{"n_layer": 14, "d_model": 96, "n_head": 2, "n_kv_head": 1, "head_dim": 64, "d_mlp": 256, "vocab_size": 8192, "activation": "swiglu", "norm": "rmsnorm", "norm_place": "pre", "norm_eps": 1e-05, "positions": "rope", "rope_base": 10000.0, "rope_fraction": 1.0, "qk_norm": false, "attn_scale": 0.125, "bias": "none", "tie_embeddings": false, "parallel_block": false, "init": "uniform", "init_std_qkv": 0.0668, "init_std_o": 0.0126, "init_std_up": 0.0668, "init_std_down": 0.0126, "init_out_by_depth": true, "optimizer": "cautious_adamw", "lr": 0.0021, "beta1": 0.9, "beta2": 0.95, "weight_decay": 0.055, "lr_head": 0.00744, "grad_clip": 2.0, "warmup_steps": 203, "schedule": "wsd", "decay_fraction": 0.945, "decay_shape": "pow", "final_lr_fraction": 0.0, "batch_tokens": 16384, "seq_len": 256, "doc_mask": true, "train_tokens": 156600000, "steps": 9559, "dataset": "wikipedia_en"}
Each number is 128 + 32 x the weight over its row's rms, rounded and kept within 0 to 255. Layers, rows and columns count from 0. Numbers have three digits each. The size before them is the row's rms in percent of the matrix's.

# layer 6 attention output (transposed), 128x96, rms 0.0954, rows 6-28,70-92, columns 0-95
089:127092114140160129108189059171098134128168118138151082138166116125161134099095078205196117146106134156147150139151089143114148124079105156097157156176146145143100097133127140110152087166138108099113081155165068162143062142161189057114109152178198158100144153093123156102103132156136122153
103:099118105159115094097130142159149145120117145124125123089153095143140136118141125107074116102158186118149118094160129111154184184106121119125181141081172165122117142125098189043126117131117150046109119127102105076052146125216041167112116078155136130099164092144165151076140114137128117145
108:108150173079068131160098155116126153070177133131183089106100146159105125171103195065155121085146214113137131050101114155118092129129131116119097100149149069069108160100125143136164147142179126167170157132129143133131117112145168128140129148068107117137106147115159161048134126129142126191
099:144140082096119138137079104165180111069083100158091142133113155119114118139083128085080136073141065159113071141111122129169105156125161137196180124096095183103162152101173063121127112090030093159107126128124118111126149183136139131179184106129132144101122136099093177150087139129123114112
090:115125052142127136161135151205123128185127128138161108056096178066091152100114138172128131144090137095144105142100106120157165110187095154171118111166151124140123143093208104025122148142138131139137150088155137109169109090093127155139177095080129174155139158103129126129146091172093098125
089:101152161137142099116150149086137093107120090132147194163109137144141073110116067086139098113144160092146098066135134068147111162135123126102125147150171101171113124107084179186169230192091143156157150104098131143161161120157096099122098115142195153172127145144164105109165119106065117118
101:186091120138177112126164118218135135163132131105142102103106135048132130095112153089119117139105101156109126170132126128115159081188110133112091083094122071169150156209071104162129094105144144149150143120117161170188034147104161110082111120107144142138098132138120086183139148138134169141
111:136144120100100171140137120142176125073097016114185111152090163122111097124122123141081131057134208085147109141068116136142121128154098147167079129095141084158159171086121104101150146141098118157115178139120131129129090115132157163119151127103151147175121122058174124111113091126096162201
122:115097122149142114087152107100076140115089179137137132123139066187156199136132091135144084170133082170134141093175137113091138164045130090127135186172135121103130130077130147156124149154087110087089113170143081104077088142164081121112055110185117131122160128130143126094133132132201121169
109:136105116116132113160153112117114079139059196128126094156122145153115180120116128132174115150091052148066114113147130190141168170087113094086145167155116140068146132111120090133117090121079061102141082194171128089079093133143109091088105153149122120088164132143144118116079157140200100127
103:210109126143126155110127155109175105107063129096152124124111124081131160114077118095066103077144138189128094164124105132109153168134100148130065129153135071117147138109073123107123095128087080157131144130155147140155043120119156151158123175120134107196165123117153033124139070119124156162
099:115098138165104086145151138150107127140158137191114142128132159118123151140149156148091165127118163122110119083167158054095133135138128129152148141083115073124176135185138136111097153094109190099123152045081211090084164122123122184142144119165101114148100106161150112220161124121097121055
099:192099116159142105136180124176134069162127134061141194113079106078173167085091108147097136136125116108146088160187131088105099063134118134130133093125141130163126058152138201116116119074096142104149149153121173112213131120128096131135111105186127156149126148144136086157131120138096145073
094:145102108103115107111164153190123193141176146113131121055121141189147132127131084072106128164154177087152156128160117158103160070210117113123106111163158138143058136143121149052092079185127140121154177116201177116124116100097127130077118109154165145121136100148146130099116121123086140161
081:128103097154153108116100153156116069219160171090113100144162090104185162123150132156148088193131021153112133149148111133177151113103145104147152143130148202116127118171156149173094129120138133115118140097126119147149116138098129074108052071156145150119116158158089150189152121126143151084
088:155148058133122152114127109128108167141138111133163062063114132131126155089096099090101091165172138113138121163111075189145210129166145107136147131191128185131130184090169142029117123137108083116170151143174128133154140101117153121158152128109128158149143126069137143050108106168152133140
092:114145158200153095116141116142085142130172170138105158065148095128097073126142115138170165139116057116118101123168158054101110129107187175108165086143064151124113071153245088130152128131130171146119117126105130145143197105132116147155124099157116126116131165166119140140139115123079100109
095:152114153168159084122182116128173150109125105132107172147135134055100055096136122126084188075141168112147157169103162129152101117185125156159139080051145120181131139154148127149135138107155118165154105094064133102187159132141132142149169105148116131182154073137131079141131101122077132056
112:137107192150147143117147089094084135160108173135110149173137099154116154157166079171194124146121046181115170110173155127089095139066123121105139180134122147134116098124148111225114131122101117115093104169187095165101119148128153090093074123199109130118151142152148084125114152111172096137
101:131059130096075127151168098148124069135140126077152113148097149058136103105123137139152119130083187125153130103098120154226125124125104117095043095168108080180161087159111135126145085112159113144166141078092139078144119119150145147118184155173109105134086174128101163140139106166102098093
100:104134188148112058148120108067088135115100160140128205154119115166156126163129123102124176118138058162156127041174166066128135098069117122096152146125123050075094091136085140161086167144116103119146101138110112107097188167163107104117101165154118086140136119131108108134148098106152107125
106:114133123150149153159129130059112150041119096136136120144153085179117149114132129146123104126139147174134129125092095132102123215069109114122153149104120157101131128104128150174179147127160120089096139203143078120078050141135098150134103164178111098134131106092148147058114134118183151217
099:122110161151155106110138126138091173159108164155114136108119070161133213157116141203173118135117134119087136090133164119122138208053129104159192159152144174092116106100135167122141128099085139077120063169161115105124125092186085126095071110172109168129136099169162163104114132108150151128
098:094146158176171137121119117147088140143114117165104127065130125081148174091110168148156122142097137147165174202161120117103202104100168149122110107110128158140146141197132125074144116092093125079122126099074119147105107184185157100132132082141162125166050201132112090142117161160173152140
107:141079184151085059097097108137168112118147088111105074192195135093122134139123078057093165076170111063074127036120188106141148123142125130173112142125136140074126110096164157122136142114125108162095150139153178123102107096147143156138141128147133129075146117139135137089121117132075092146
101:149140152085158121100145147084208169146135079123103083145104156105110169106093212134145126114100147154092082125128167151177119067146091133141121199151121123090159134138111083179146080169053106104117092187141127142095127160111160086124155199098160117104128158130158149144112114146167125102
106:155157145067147128160124179147093100091095118121155203199072089182153178113111162139120119142134116096160139098096098094118069157139060100090160136143114081095093116119193145108157096106130103137168130115124116118146149116140110119089160133146181153122115109121107209109131129083116043107
101:071170133157101126134136091154123151141172154109111114073122126082134079129135129104138091157124165143178126173163130128150159114175196156173135089117131101169131162110219113106154148122100149141162166060128172114175118120089113139132139034172099118118103128124086108169171135154064164156
100:072112085092044132182172150107137146056151130120117117139133125152115107134130116136155148133131094150101099101062160156162158166174157139125127100093184151090101198112075167141095163107158125164112141147111140116146149106115142109174141223095105079106124105121081157135113096108197123096
091:182148064147110187179196129118068109103129109146137132072117127129173163139150113208163091189073106184179114164091117156142125078185144102100142068136100159116112134125098169127150096076152114137134122121102091123189126133132119081129106110152117121148121151096164128147166121148147150072
091:064187072154109115124088132141133168122144146098117094121070116107159143090156197206121128133091153140134115130088148158095143132144134061128125122115101086123173141178127067182146162095151122087065088151134138165125135100095103107095158116107132115130090185066131112090118080105157165180
095:124146139120187087088084111103101162108116132080122100138157105127153144145143156131139139139134105122141113132107198144083146205037082071152145171126088089098176138143058118149103202145137123116091185136143142149095158116148135142135086142123123121095061158077076126116094140153179159159
098:112124112121187126166157169055108050155108187130155090122139119088128110149178167164118105155089182123208128113100128183149168108080111131103134132095138166133148130169142118121163145116087079091089139115157113101113087152170119064115155121061167121107122151128181182152112115150158096145
093:119153115151120116087137117120116159096148114064147028104131132067201108124136176179158142166101170137155093119094160161129180148058126088102128117150075081116163151159094147151118174124143114140162174113129153168165171087133134103103114135131103153079088182106084104162127113162138173146
098:119078073072078124124097141144184163109133063148157130126158159162143121144142135135144148171126126100136095112137120120151134110161103149134087077111166072060102133051142081092131146182103173135132115114135198089101148152172122152167179139138101114109175049152158075121136131137107099080
082:109113147149093101141132093208165104131182185079093132090139115114116088145123093072120173087139064138101045102125139142158135116130173126117064141131171122114162127131143132125137131127107126146132207141111147140151156096136149172089117119131114137135148121124098101180181166201041149085
089:110136071151106117103173114136179133184187074077157050113136153129152168141152089156111119148158092140175107114184161109135167053234105106154179112173141125150106109114136120127077143131181099166095146106147142121138143099135148118125191123104087133142129149113116102117115140147102190136
092:171108123148162155131153100161131079167139156103103164140151098090087116189149043073116136097133116135124114135169149163147118202102148110141121151156109111200163119067109231173113130122122154139144162104135095091136066152120151123133120131174123178139177139145125108185172099167139133108
085:067182102165166101120131153186116165106159127084161091089062118133152113118147110093108099120142119122161125153142108129127156092196138094151091077221135103179182186113177144115132098077142111134163172080100159086137132103148170148116160113132135178124090139095098103144149123177108161152
100:161172149162070134129185124131073149146126094167107147087152142185126160103117083172156140147132092107135136183167082076117150124150139166124144070074143156135043117103188091107153159137173132139109096124144129138115128180102118128166070091185120137139073108117143167075094146091081130122
096:178201117122093141184161152137095149129138067160100155173127116214152126139133073145183100174121091139097149147101081147113122077173133147117135087081148201122081136118148112146153103128195144158129087162117088146117141129154131131136113103135073166124182103167152160054146142107137115119
107:146149160114180107152134160066062118143098132101116121136136106130128147111122154187136107202117114153170200195100162153091157151074066132131173149095057134118106159169094119128136183125138110131086118161171107161122177132164131108114066125127127125146089132083093158093079149081154129162
090:167070185127088132174173091119158103116125121100132152149121134132083133154103110062139146129108147111117147124105094092160140107134146128074106170031138129112065126159215153130171141190121123164092105131119163155129096191126091130144110161115103132076150096153148170067162108127079168140
101:090102178121114137139144167106154118114083085161135162130159126140073137086098144197160137139093146167103080094069131123146121128047111142154123133081173146030152155132063076121131168136065086124123094172100110128067110148151103105108142180128125109113129142143127169138099127122193107113
111:125101172126205110092101093121145180110150146126098118104159105080121157105120109111120149045141150144069147135118158122107128201056131103117112163133105107172178095184089145153141125166119122093094169163100088153116081140130138125143103156112193137113099189117101065151126127156166170181
106:118086140156129066085057054121144169124137112118089074113153143069167096191123138070126140090152125108126120128184136142152133191153171138164145160114110084172139146131058108123095155162099138132108207125172159137134166137131142181154103082106113124114096103106120141110083130095067129129
# layer 6 attention value, 64x96, rms 0.106, rows 7-28, columns 0-95
107:123098075158085130092121136126079120134107118130192123172109125135157139158116104100126086115095151177149159108101147134155107166078039161137095100153072159143147151123157157130140157120096088128067117102121100109162108121127128102045135131126049111081028137114154134123080101156102129176
106:104135167139139127064146110114152069111126128122119147143132144108133153101123140064203172132153133073120082109172134169124080107042158144170068105163098161136090160209111123122168154146127050094148138148132111123125145107165203166076142142111103134143106157136154095118147090089138130159
100:136152078171152146163185149090084095148128164135115198094102184144130141136134132126015146179132125088114146099097086135073096144129142075082112136151150121094119116128140175196100080086129181095150111123142101138092096174136093108099137088145105102108149120055171145136139120111129122105
092:126087112144161101145107079185117137143105140117136115074150141157120056090124115112137096129118109147110112191071074102169157139188097105139144101153082117101142119087133101098145114125108143149197199116172151118092206131157072163134116103058190188106134101108147117151084118137100122121
096:123075143134069158106127150165191132102070127072153114123107094158145098089124114126127074102143098040169127068133148151183142129092128155135125172160142159162145118139108143142129102138172104112144108112089131155230164146125141120151166105092105069158113140179092126098152114128094122051
090:118161186150167124173180099129128144180148107131103120200147144159091122136175148190159106134091118067150119122075096109108173132190158141125087167137121093141105122136116186125074155134149161138145116161101086106156128064095117129143105140121188073111214108141104085122152187109149150128
103:142122175142153159129146126121126127165063091111107120091104150156102154108088138089178124121066067085097106153131088105095127149120143158144160150147154149156173045090115139199157122118159118171175127075175128081207118178124135163140131163119074109187117098119137083100094147090107124116
115:144126115122135112142165142065122075154090121151139148154139134133147067075116140168069148141177111148066186103124137144145169118088144171162146129078109150176175146129110133145150141177131125112119106107138106124095102185107185116159082201128107121153061157091108116138120077201054151133
096:127196143189142095169198157109175064179111119117119121135151197160121096153197162125138138109079156169118092092098170122103094126153168149147148160064104145115180144178130103102109128159169084136105168177111121126144113118128092150127092085144131136120149159105141138109099107213112133162
106:108169164126130111078129124107174098234089057143136161141084133151090105105095145132187176150141079082111149134088128096142160148152114103130153199157144085142127093103135149189145146148128109158145094133141115181138133100101172098126077137111197138117083138118112116069093121122078124170
104:112068068080123102107091118131122159108077144134116064159107158121141111149144156112119115048142185085149127112104165117194121102132118106134086115167209137124112061139123174095120147129103129149146136100153084126102152139090175139132190159155120143080131133075181196138074145151162137113
091:203072109094127122111129100155155178106162134157176123098145132134122177091134142210082090147114163112107146102108110173125159135156079143175108138170131100129129134086124104066076168130122164182100064105153102129162106067121079146115117170163172169133109116144137119093057114137139110176
087:132120148179147134162111080161130145163138132171164096170185065125165134103113122171171150104055202123146139175110163098116121104088111100146089118125090169124103145087123180099123140140142148110120115134083156123201164065115118111097099176130084188125105153091159054094163132120121152119
080:107130096109171101120119179074105149035155162106146125172163122117073152097120120133121086087059090144135142088107138132155101143127086120152165153118132098125111185108153123022113107147146181103170128167080163151106123071074128082174078122153188142145149109110118136149124124116142119133
082:179158102196196108080090118184174161148106160131142142139157159101135150125072099100170109181073142118101116131108117125083110105140152098120106103099072131125124134112094110173062100147115086139154178102139131139138182194133106109127077118114136114149119108081119049144134151124047119097
107:135100067077151167181119086139148160139181131137105118095145119125158093138144117134107101164170126125077094149101130084124200105142123124106116095145084172143153159076160148135091111144154225074116157119087089069044126145150158126156165079126174147095140171155133110158134122166125112164
092:134121136144076146140138109116159195116115195141113117122082098085148156142131111102165131125190133087121135122090109111127158165155125117149157127144129098120140134076155139150070102082149138105126131117095080113128040069119077101090117052082113069173191074180129155102147157111175162148
118:115185139132110165182174167077163087140127117136063172095135102132160077112139147180080159108160130141096134123137120100165181137139187136108201186090100147161184143052141116097143140115162165096082107170129103124114116129139164151132092160133116133129154148113083153182184121133075150133
088:153133101192123132114075102163138134102136102093129132190053144115123096127154176121137129101135118148118115179146121160155148136105155130158102143162117125123084079113159150085130096136158120182124154222155103155130120184173173089082114102140126171165135072189186182106073121128176097116
101:109090109074049150082134147135149093145067080111138155122131160110135130107155129169082153146182173099119123132102114173169105095084164092124147151099149124135118141096101102098173127146139071054150097162108093103075063105132165144126174102121125106165109186163089110126108071172173128155
112:101125128111124104089144108115067147131082120150137175135129127088074182115112131089153131187123088106096152078194112149094155145123153175093122140074103171145178154181147113178212128177081070102100139095124099123152112185102166143150078172137102157156101170156130145121122092137089127149
111:129107154120098129121121135087101105206123135127147104114146149121165146108150127100075094073131121140116115114143172135136165140106124210126106063116092173143153076101141157068159146107059167140076100060144115181082212150177141152102153136111141168130078122114121118134126097188094156158